config.toml
num_attention_heads = 20
init_std_o = 0.00401
lr_head = 0.00785
decay_fraction = 0.861
batch_tokens = 262144
train_tokens = 1395000000
Each number is 500 + 40 x the weight over its row's rms, rounded and kept within 0 to 999. Layers, rows and columns count from 0. Numbers have three digits each. The size before them is the row's rms in percent of the matrix's.

# down: layer 6 MLP down (transposed), 1664x832, rms 0.18, rows 1459-1478, columns 0-103
# gate: layer 6 MLP gate, 1664x832, rms 0.0894, rows 1460-1479, columns 0-103
# up: layer 6 MLP up, 1664x832, rms 0.0941, rows 1460-1479, columns 0-103
down1459 107:490570404499472464482516527518475504476473518502464491497498539462504551506496552543543457460552481498607451485532505480503515547611478466553445491542509438490502511534431424484553553501503513506545494501492476494509576449497406521496463540450410486480472519473587502488463556457509531549473521552584460435501543
gate1460 102:494534518465494449449501539481577492438496522509540441527547570523494484591449498533461523453459449455510558475497458410439509483530433512470442483501585513573537474497465555533509504411480560451527501441543553551518455466448449487482520464559546560448452508491533473446480527513482482483554566549448531445526470
up1460 103:492481546495422468437515569497519511548533530522447549516452528502478498564455495502529472548503483471506505444446520481464476502512441518543582494503504464510501605529492475513528546485496424550564443465476524601481561511465498480514528512541491502546524434457474488467483427492503528486426466472522449464484512
down1460 099:473550563452461441540462463505474501493530517538524515510536509544470524488400505515396540475567483495514460497515525523472468543488446507498484495490433476527435482407533482522491497465505443509493502461534498508546546489519484546496489483485458627518436504519447444567474506505552372512516499487591557526497476
gate1461 099:466408456550522544503489466442464527462447443480498491585467494516534470508438464501532418497581497517555575488586495440506531495434513494538414572500456442371462565492539528503420530550541486472503477578467492513502575524505526552499484573468497446531589511536527507512513447487535479475544433504609451545496518
up1461 101:621494528481453477501450557532570536534493537534503489464520496451514493485544428503539484540453539535483514494479458535511476497531583511549468525517530503509428472488441494446560490431479450466474567478476498479520462469530480487523566443508505557520531457530451515471495436527450486507430557481439510465467480
down1461 096:551497535523520434523523441447526611534465548461493556433485523525485531441491498471445502418442520486456588416478525508514424470619456496459523575579520538388450534523463501559532475501542481497456487567605511551485550524506508499478502508502468515515496424508530498436499451491505473512465570518532466502481536
gate1462 101:427501480533519494509488481419453523487529483549406413488510482488537482613520528509607511460412458501434443456474507526497396508533559509473491555444601488494505565511537569537549496498468456431475510494554500478529527487533517464509418503506515504540602461588487544460514456475487562547553494483431463436481535
up1462 103:566435439481546491496548492517445475516526496440552552407489514546520495443545456536486572521478527513538585503530531509577593480475435554492464416517475541534433449512521440525503523487479459533517468529522494553497459513460463516458468460561499494514461579465496436567470510538561529480495506492461525543478451
down1462 104:570482505519519499528574498540490564513448494501524542482416454541470558445516543498447523522516569499480457459490441541494491478542490515462532530482480580445473518477559499471477544430477524543461508479534504457478462571515565560570518493448501548549463473502458421483526497503530473506527533423455537504534485
gate1463 098:472582591506511457503519441547443438515557437466544478497464517450567525518578499530493485467504514463508538501502459510564536450530528458573531473475522506537533536449552464464493479431490498476605470463466421555504548528507469534550480509493442607444510527544513565453505460548507482442497511404401548589446446
up1463 097:497464499549466529433519422488482476467459539512480495503520553528511508575505576433528483596496498457452442513524462453450530577530412456541488477467464518467486521466459494462513499531585497480534537499559503471477502496513528501419521508494501484501537531436481474564483475528414437480534488506556504492520532
down1463 098:496461521556455466505493537536527563480421478494445451526494518531478489564563435482548580565529550482555517549556504512459490508498544495477486479444488542418579501497479471430423496500513451490582515455515442513499492451457518482473441541488507546438526539502468495516501503537486458498486458509525507524469491
gate1464 104:546470474545459509536463490428526479543466483442560526397514461498550479469460542512533535535477532471562489468453533495540489441523495462495500500514475470517504517497521507499481518525469465575543477546514567542482574578487561470549481508536531516537510573458479487482455511506500541460485465462542569495490509
up1464 103:542488494475535484487536565590437403464490571471517479496526480520501509500545499472443522510499461451477478472466504426430432497473511521460477492478518501491531516458559552520466455488493434508496555466474457428497478488521509506460498541466527499564452478561488463518529566534434497469520556503424513425482509
down1464 103:482493448426533480483491475405508527461572504540504521454514485480520545439542513565522515482533525504501407491554391543458436467469557500504461535526535510475512471465486467446515478506522531429545493518528494487519486464509500533531524457517466472441518473549454479475567485506546483496543477498483525568501486
gate1465 102:436488487473464502539527490450496522494492441492454551525561564449431503444445545492518494474464473494519524488539446550484545404478473487476499512495476460501520610487487504532447591437444480485535532481546504482456520497498457448417452517541506427534501476546559493475527468472478546493538560566432505467524488
up1465 098:535517493644541435574537554540483482576454497477508526502511549488567493536469479481542518537556568486563481512472470458490555579504441508524448506351494495498565569542469529534507562522553544500474484441553559438545483500523424500511544498564474533512453476531498433526430549605501483489465481436551514473505442
down1465 099:530548443558480511509386421488440407525437527514554458445581474530551477511471532483531533536465524563505471537489486513435467493479475470401525532445418559472535485464485565505523540473490484569544488492553505560486436502441536550586490494471449438519469490498525436520477510617510483439493497500496510509550423
gate1466 101:526509509562460564515508532452518491540496540505461471538450444539438576443440552497519481454491481441416531470487535523470478539539449455461509456481462506594463499509477549503489495566514523546490468495497492538535516487440478478489500444521477504466435508525479537515422435528552449493492548533543560620389493
up1466 102:508442548509550487442515499512490507526481479466548531534537475505511463516434451429515523559555468472494440514527559539453624445514522572543509485502542504513489412484541469526538500503482454544563501480512501553563525542505554534526540503506476469468489460478535431517460544504496482452391507390532453552459480
down1466 103:495456507452517492542482529500476535541486574451506517473470467494516465497480402500485530467545492508595446461533507550513517470470552573508558512428485509543579409546554470470604518479538422557428464460528531469440477462471441484549529501500497524478549556478499491514480504488489536520519441465446513470456466
gate1467 095:542592497455570538557523497534547498518505499455551512461499495541563458560508469534441579471521472503492445385561478527515482486423446399530445596442455509527538405461487505502414509538462508458522490465475540526440529444473389511528519469481495531576560546504493538441504558510491534438504487521438460455520458
up1467 103:570543552549489423570495473456499573485571468513478476479463450508504384534503488466541542489434454494495554518503480473526549495554556486546513406508560507556487552552499559450536475569555463518511472493512469490515453489491511504470460495495473525417533530432479401470480546471517549492515488451484576563477445
down1467 094:439476463480433506490498502550572469434540601507507468533458518533500473572519461533555426435436441498463525515485484487494490434622480541547526505485540458435520597520507434470528511450549463585462523476536551510508495508509422513487481467435455506510496429523539540424516524486558432431511477485489608464498526
gate1468 103:434498496520603472500483480548515484475508506476469491540527520462480585506537516465494470505493503550551529519413478538463444480568454521535454549590532511495520511558508518537380500487514510473440599475612429506526481458413453517424558505510464535496511512478498553505523498471508577475499530435509577450514540
up1468 100:567543460538519429480479559519535468446452462444474470459530463518445510514506564480478530505533454542517528467459515556516489491574497559535446478549526448487446514499581477533483502493520562528531540488533480574508503490495527396499479529503515478519505523503442547524517515537531452507504457510459538520435528
down1468 102:512397484475492451398599515537474536448497433509517525397510513574520477457513511518364438498521502514542532481434461535507486573520442524487483571425502491601529489487523478510496466503495463418486521445496516540493517523534492501537462491508593559545550528521540484482503551577483491535458472490547520484490456
gate1469 102:535403495482473453538627522512479458433500451505521492541520528478474529572500542498473476488526492494480493457519467527523471463567597492377533482533538480490543521545534504515428572471447560519505528493462543557534487448523492501560472507550470420526384464528495505424564544515577515499453538521556489599505519
up1469 105:526474504494523566502486494535533403546450511517450511465506556463479508481489506481485498474490553527534522532541524426488510587494476526559510503512455446499464583534537466456525478468547501445505511464541404577459528518496488503493531490509521482448456468475498527543566504473417514462408484583515475510508456
down1469 106:502457446442530565471391500464532449514523454485481484459547516553499505545480557491478565501454524523525505574523519517487542492495541490490474576459451516516483526449581500509470453477393510553530506508592417525439473508419486522536534491480480518548463507394471514483577525518484492532458528587438470489483517
gate1470 100:512539453542497473473461474480458542478530549434505550488464432458479481432436427498518532534559553521438417504489624455512480526517523549474475498485549537541535487536537569546478516520496504465521491480533509467569442573541469479570499519439488526431404572490442541477549512562547490456476484485432380533455499
up1470 104:481497438483544435543472462508506507551557464420473416567514521442498453468494517484559477443459457429544483473498423539466495442465547471462455538510555490505465542522536425472461541512437487520485483554526488519466469448452502541448470392487475524463559462532543468477451553541499524470497474481511479448437529
down1470 102:540512473538507541520479489461528554427515480463503499491470522462556577484558468518504451529475529537509578479465501488435478515489575500496457484456562543498557513561462457539513491509553535435392503499482498461471549519547580465468493476493466464469412501519539523494450523453423452482526552484503515512428498
gate1471 091:517533494506486514510529494508518518483485563492502517484487548425495510542458514424486492428461503469483456480484493437477549511420471534491532467551499513535481571468527451487412474520520480511450512522518567473516462465515534440420480525545430538481483507497532471484419454503490549521532462429518526537494518
up1471 091:523437504546475460517516473512585497524505508499464475520494498483479517530434494507435549477484618449526439481541407526495453497464525503512481493571506522539483538456507406507464528504482421505488499478528473482546519581492507466510535602587469509464531425506527437493452508525611551507545523488493506508578420
down1471 091:481555503568473472480482439471483452479457567489417560464492491465488538450394521511484460480550514495471417471511510617432460443529469524452529433500430522484537567551546512576438452482570472467468455528430542442529529521520431526527500430489511511520464534479515558454543501510570463493491518500490542430455502
gate1472 103:462447534493441489531503546540467483547393507517481497619488510506477567476546470562478567498505477461503438580451538519526559494589478508571483428498516474436587499460514457492475456461525511514518525514509546578480468515492481514464471507465476540447542492448491432461543507499478509470493510458539520434513550
up1472 100:549569524527451556497543474476524500551521401489519474512499467446533517490486542421482485463511484503439464536521469474518465480525533515513498564545527510478544503487489499515411510473468507459460467551493479511477462536476537507493516594531595539541474591567508460490494480423453562536417493527530587553477486
down1472 102:482491527533495481432489458561452498515536432573490554504462517527473420479402512474491559476454484488480502535532559486507467463486524541446521528525459528554494522524537569523511504524492508511514493474533539414566473539483555477558460566530577454618512507468486517450520466513503421545518497511487461479546469
gate1473 099:443474475465551521579518457520534524479482522544509504459470499503466543406412472525516455541507435476502494509539522585558496506503464508565527509522550449453533566434451508490506454477507545436524589520543540515510553596486506501440535466518502462499544547505452586518461463551466509494574453422480473479451468
up1473 102:517540486493437524510498505510423519542540553535474481552575500446543476577454469500428430562494473565429487600498498550444445532526536401531515475532546497492522498475459543490494390514491471437515486491519504452506490460524493495503466559542446456481500526433427552511454377493499493567522484486434538528512541
down1473 100:578511453555425440530576474539436599533539451470448447498450500467497492543494484530501486514517526504578422497417555520512448529480433488455490516478490499492486563447541500448593440463539506568474507574448486469488517506494549415472491452509452525504509577485466448496458457452563459510453464477539458505538537
gate1474 104:524471469482458474475474521441463453478477467526515514525478531514515527541477531523492513498462404487515511490504552551458492507544463510405456501431476473460517542504507519472529484483469459467415437583453486525549426476538467549416496545400517446518557540548448415495484547589600528448436456547496533551534535
up1474 101:437508551572514518483524544562468445484512573467506382498507502480443486494571517484559462558585591534511501567527489383513544498509510422546507536584491442496476489501495477577512450524527548507408472507488497473478561537535493495537481494533498436522457465496465575538524486507467535550484497422513536494413409
down1474 104:471490466478444488489446592479489492541470520556466439543537514500475455514489591452432504523583528570509518529551442411459515523514554461532492472520521485471450473433469497476507607535440519488451536367517527499485500539553438396492497513546501532434416484566455490503504496492508493553560562489457512487499592
gate1475 102:510508512537500510491475497554446500501518503640497537476537495526480559499565506482491551519539501524489490488564523516492496507489477509456420499399504553537575491548580519480525517478509527502492513477479488513562501453503542537527483522517507460515491490505489446496516522498530443434512509464543475491522557
up1475 098:485433519551493473486562536509560504506409510498461547537545518516530464488483476508497495525547506482501486474501509494434514465496484481522448536542478449470514508473512462476471528447484555464474479642503478453502480491473564543505500559470522518515468499548500502619529511458526503580445496544486482575586476
down1475 098:518432512492481455475566563620499455580518487514473473484531485466465441479439468449502526502449586580481508472546545482489473515502575528481513502620511490436520519519452469533475511454508491426498459518476413477462596559487540412486483490511515496455456473444535523554499545537545521502552535498523471496548525
gate1476 102:482578563507514512414534576512526628471546531556515486502503516492472523469464506453555539553480536438510490512556480468474525560533481562478524472546463531578573503500478473500531587497565562476539534514542499550458510548534545420467440500501440474556536628433527523402489452496516547511535477489505441486529449
up1476 100:536471537528403541452450578421442461504570581435453505489487534543511508508456538529449494486459527526542599581484505509476545573507511484483538501517452502454499441499501469480540464474499523496499472467491434506463530515566460590501495559537477491490527478500542496480526474556553464527573610426513518469500505
down1476 101:505443466505501498511518449476470514469464543508562523441431509480448491450473489520505512465496453568488555502508571537544523487516474459552519485574500499527564518484544527429463466536543493474521465506490509546549500508448508495539500421526557428481517447601555492476557480483444525502481512473566518491527578
gate1477 100:526523425573501465433519548525462445556496512471512477539503549567473461481554464532459512506558503514531539509499532464538518401489466455542441517512472498485467505518504525468518505488497503488567410470482507498474453544450501490515530514586517472569527508474508457541552493554518518459541536489486507490503479
up1477 102:474529536571495487466602504562517475440413563520501426479413463460495467484557405476572540503466571502473511451472462472466497484580473507513526523546516525497463479525527555520525462467430419496565522538513506446525472499497477447566501440483563469579499503467481543488493465450515526454462442529543552488516492
down1477 102:527519483475548483429580520536588497546465543457463531469410513504528472427550464503460433526546494504514553483429567487527549486483445508473577450466555483493579532512473466518490500538433492538512500468468484464537544467528532450533482523543447528593459522509498480512531434509507515502502470507503532521502534
gate1478 102:578501518566464514475508501468539516557468525577539507541471469514505531518488462522524407483488529478468459437466487544485526522494508532475519487520491514486454570515540470531584501472444513496490514515511504498460458478450560490475447553490556445461546520507480472443544546471474446432506492539580472530512516
up1478 102:517404485552495487485525517515436529504432479491557483497461505432498515509477487558544534525507471470469514504479491464512525566546489615518534558458446496417449565481546494505416593490431485513541520517447471493487545536468556517488484447458513502413568523509496477438455486540507486497572447477459527512561521
down1478 102:474503568514546478551460513472586508490444492528540410549460536441489491512483451566551583594483541520479533564499482469440504579532498535501550494540536487493475499540549481509558525477448511477418535482451499469515439518520450483455576607539521449519527526487547491488479502491472478513470436588551559424419487
gate1479 098:518573506426481494435548550514567463479496517549564492565505471491457545511496489503502466451486474490551549485472435569533474478487552535475599493429547519516581535495515516542520456458606447496510536499454480490434450563543521476560531512507544570446544401461515501478491565465507496552401473486584570483501587
up1479 097:451473444487524564592490497464464467485526442474466526595438520496458470547453484434530462466538549518468507498465509563467455486525464547426411492532522430528563506564537478487499528470496511513487501539466490523481537542479460583430447538454499443504550534450545529547456532575469520486525480540487548514526474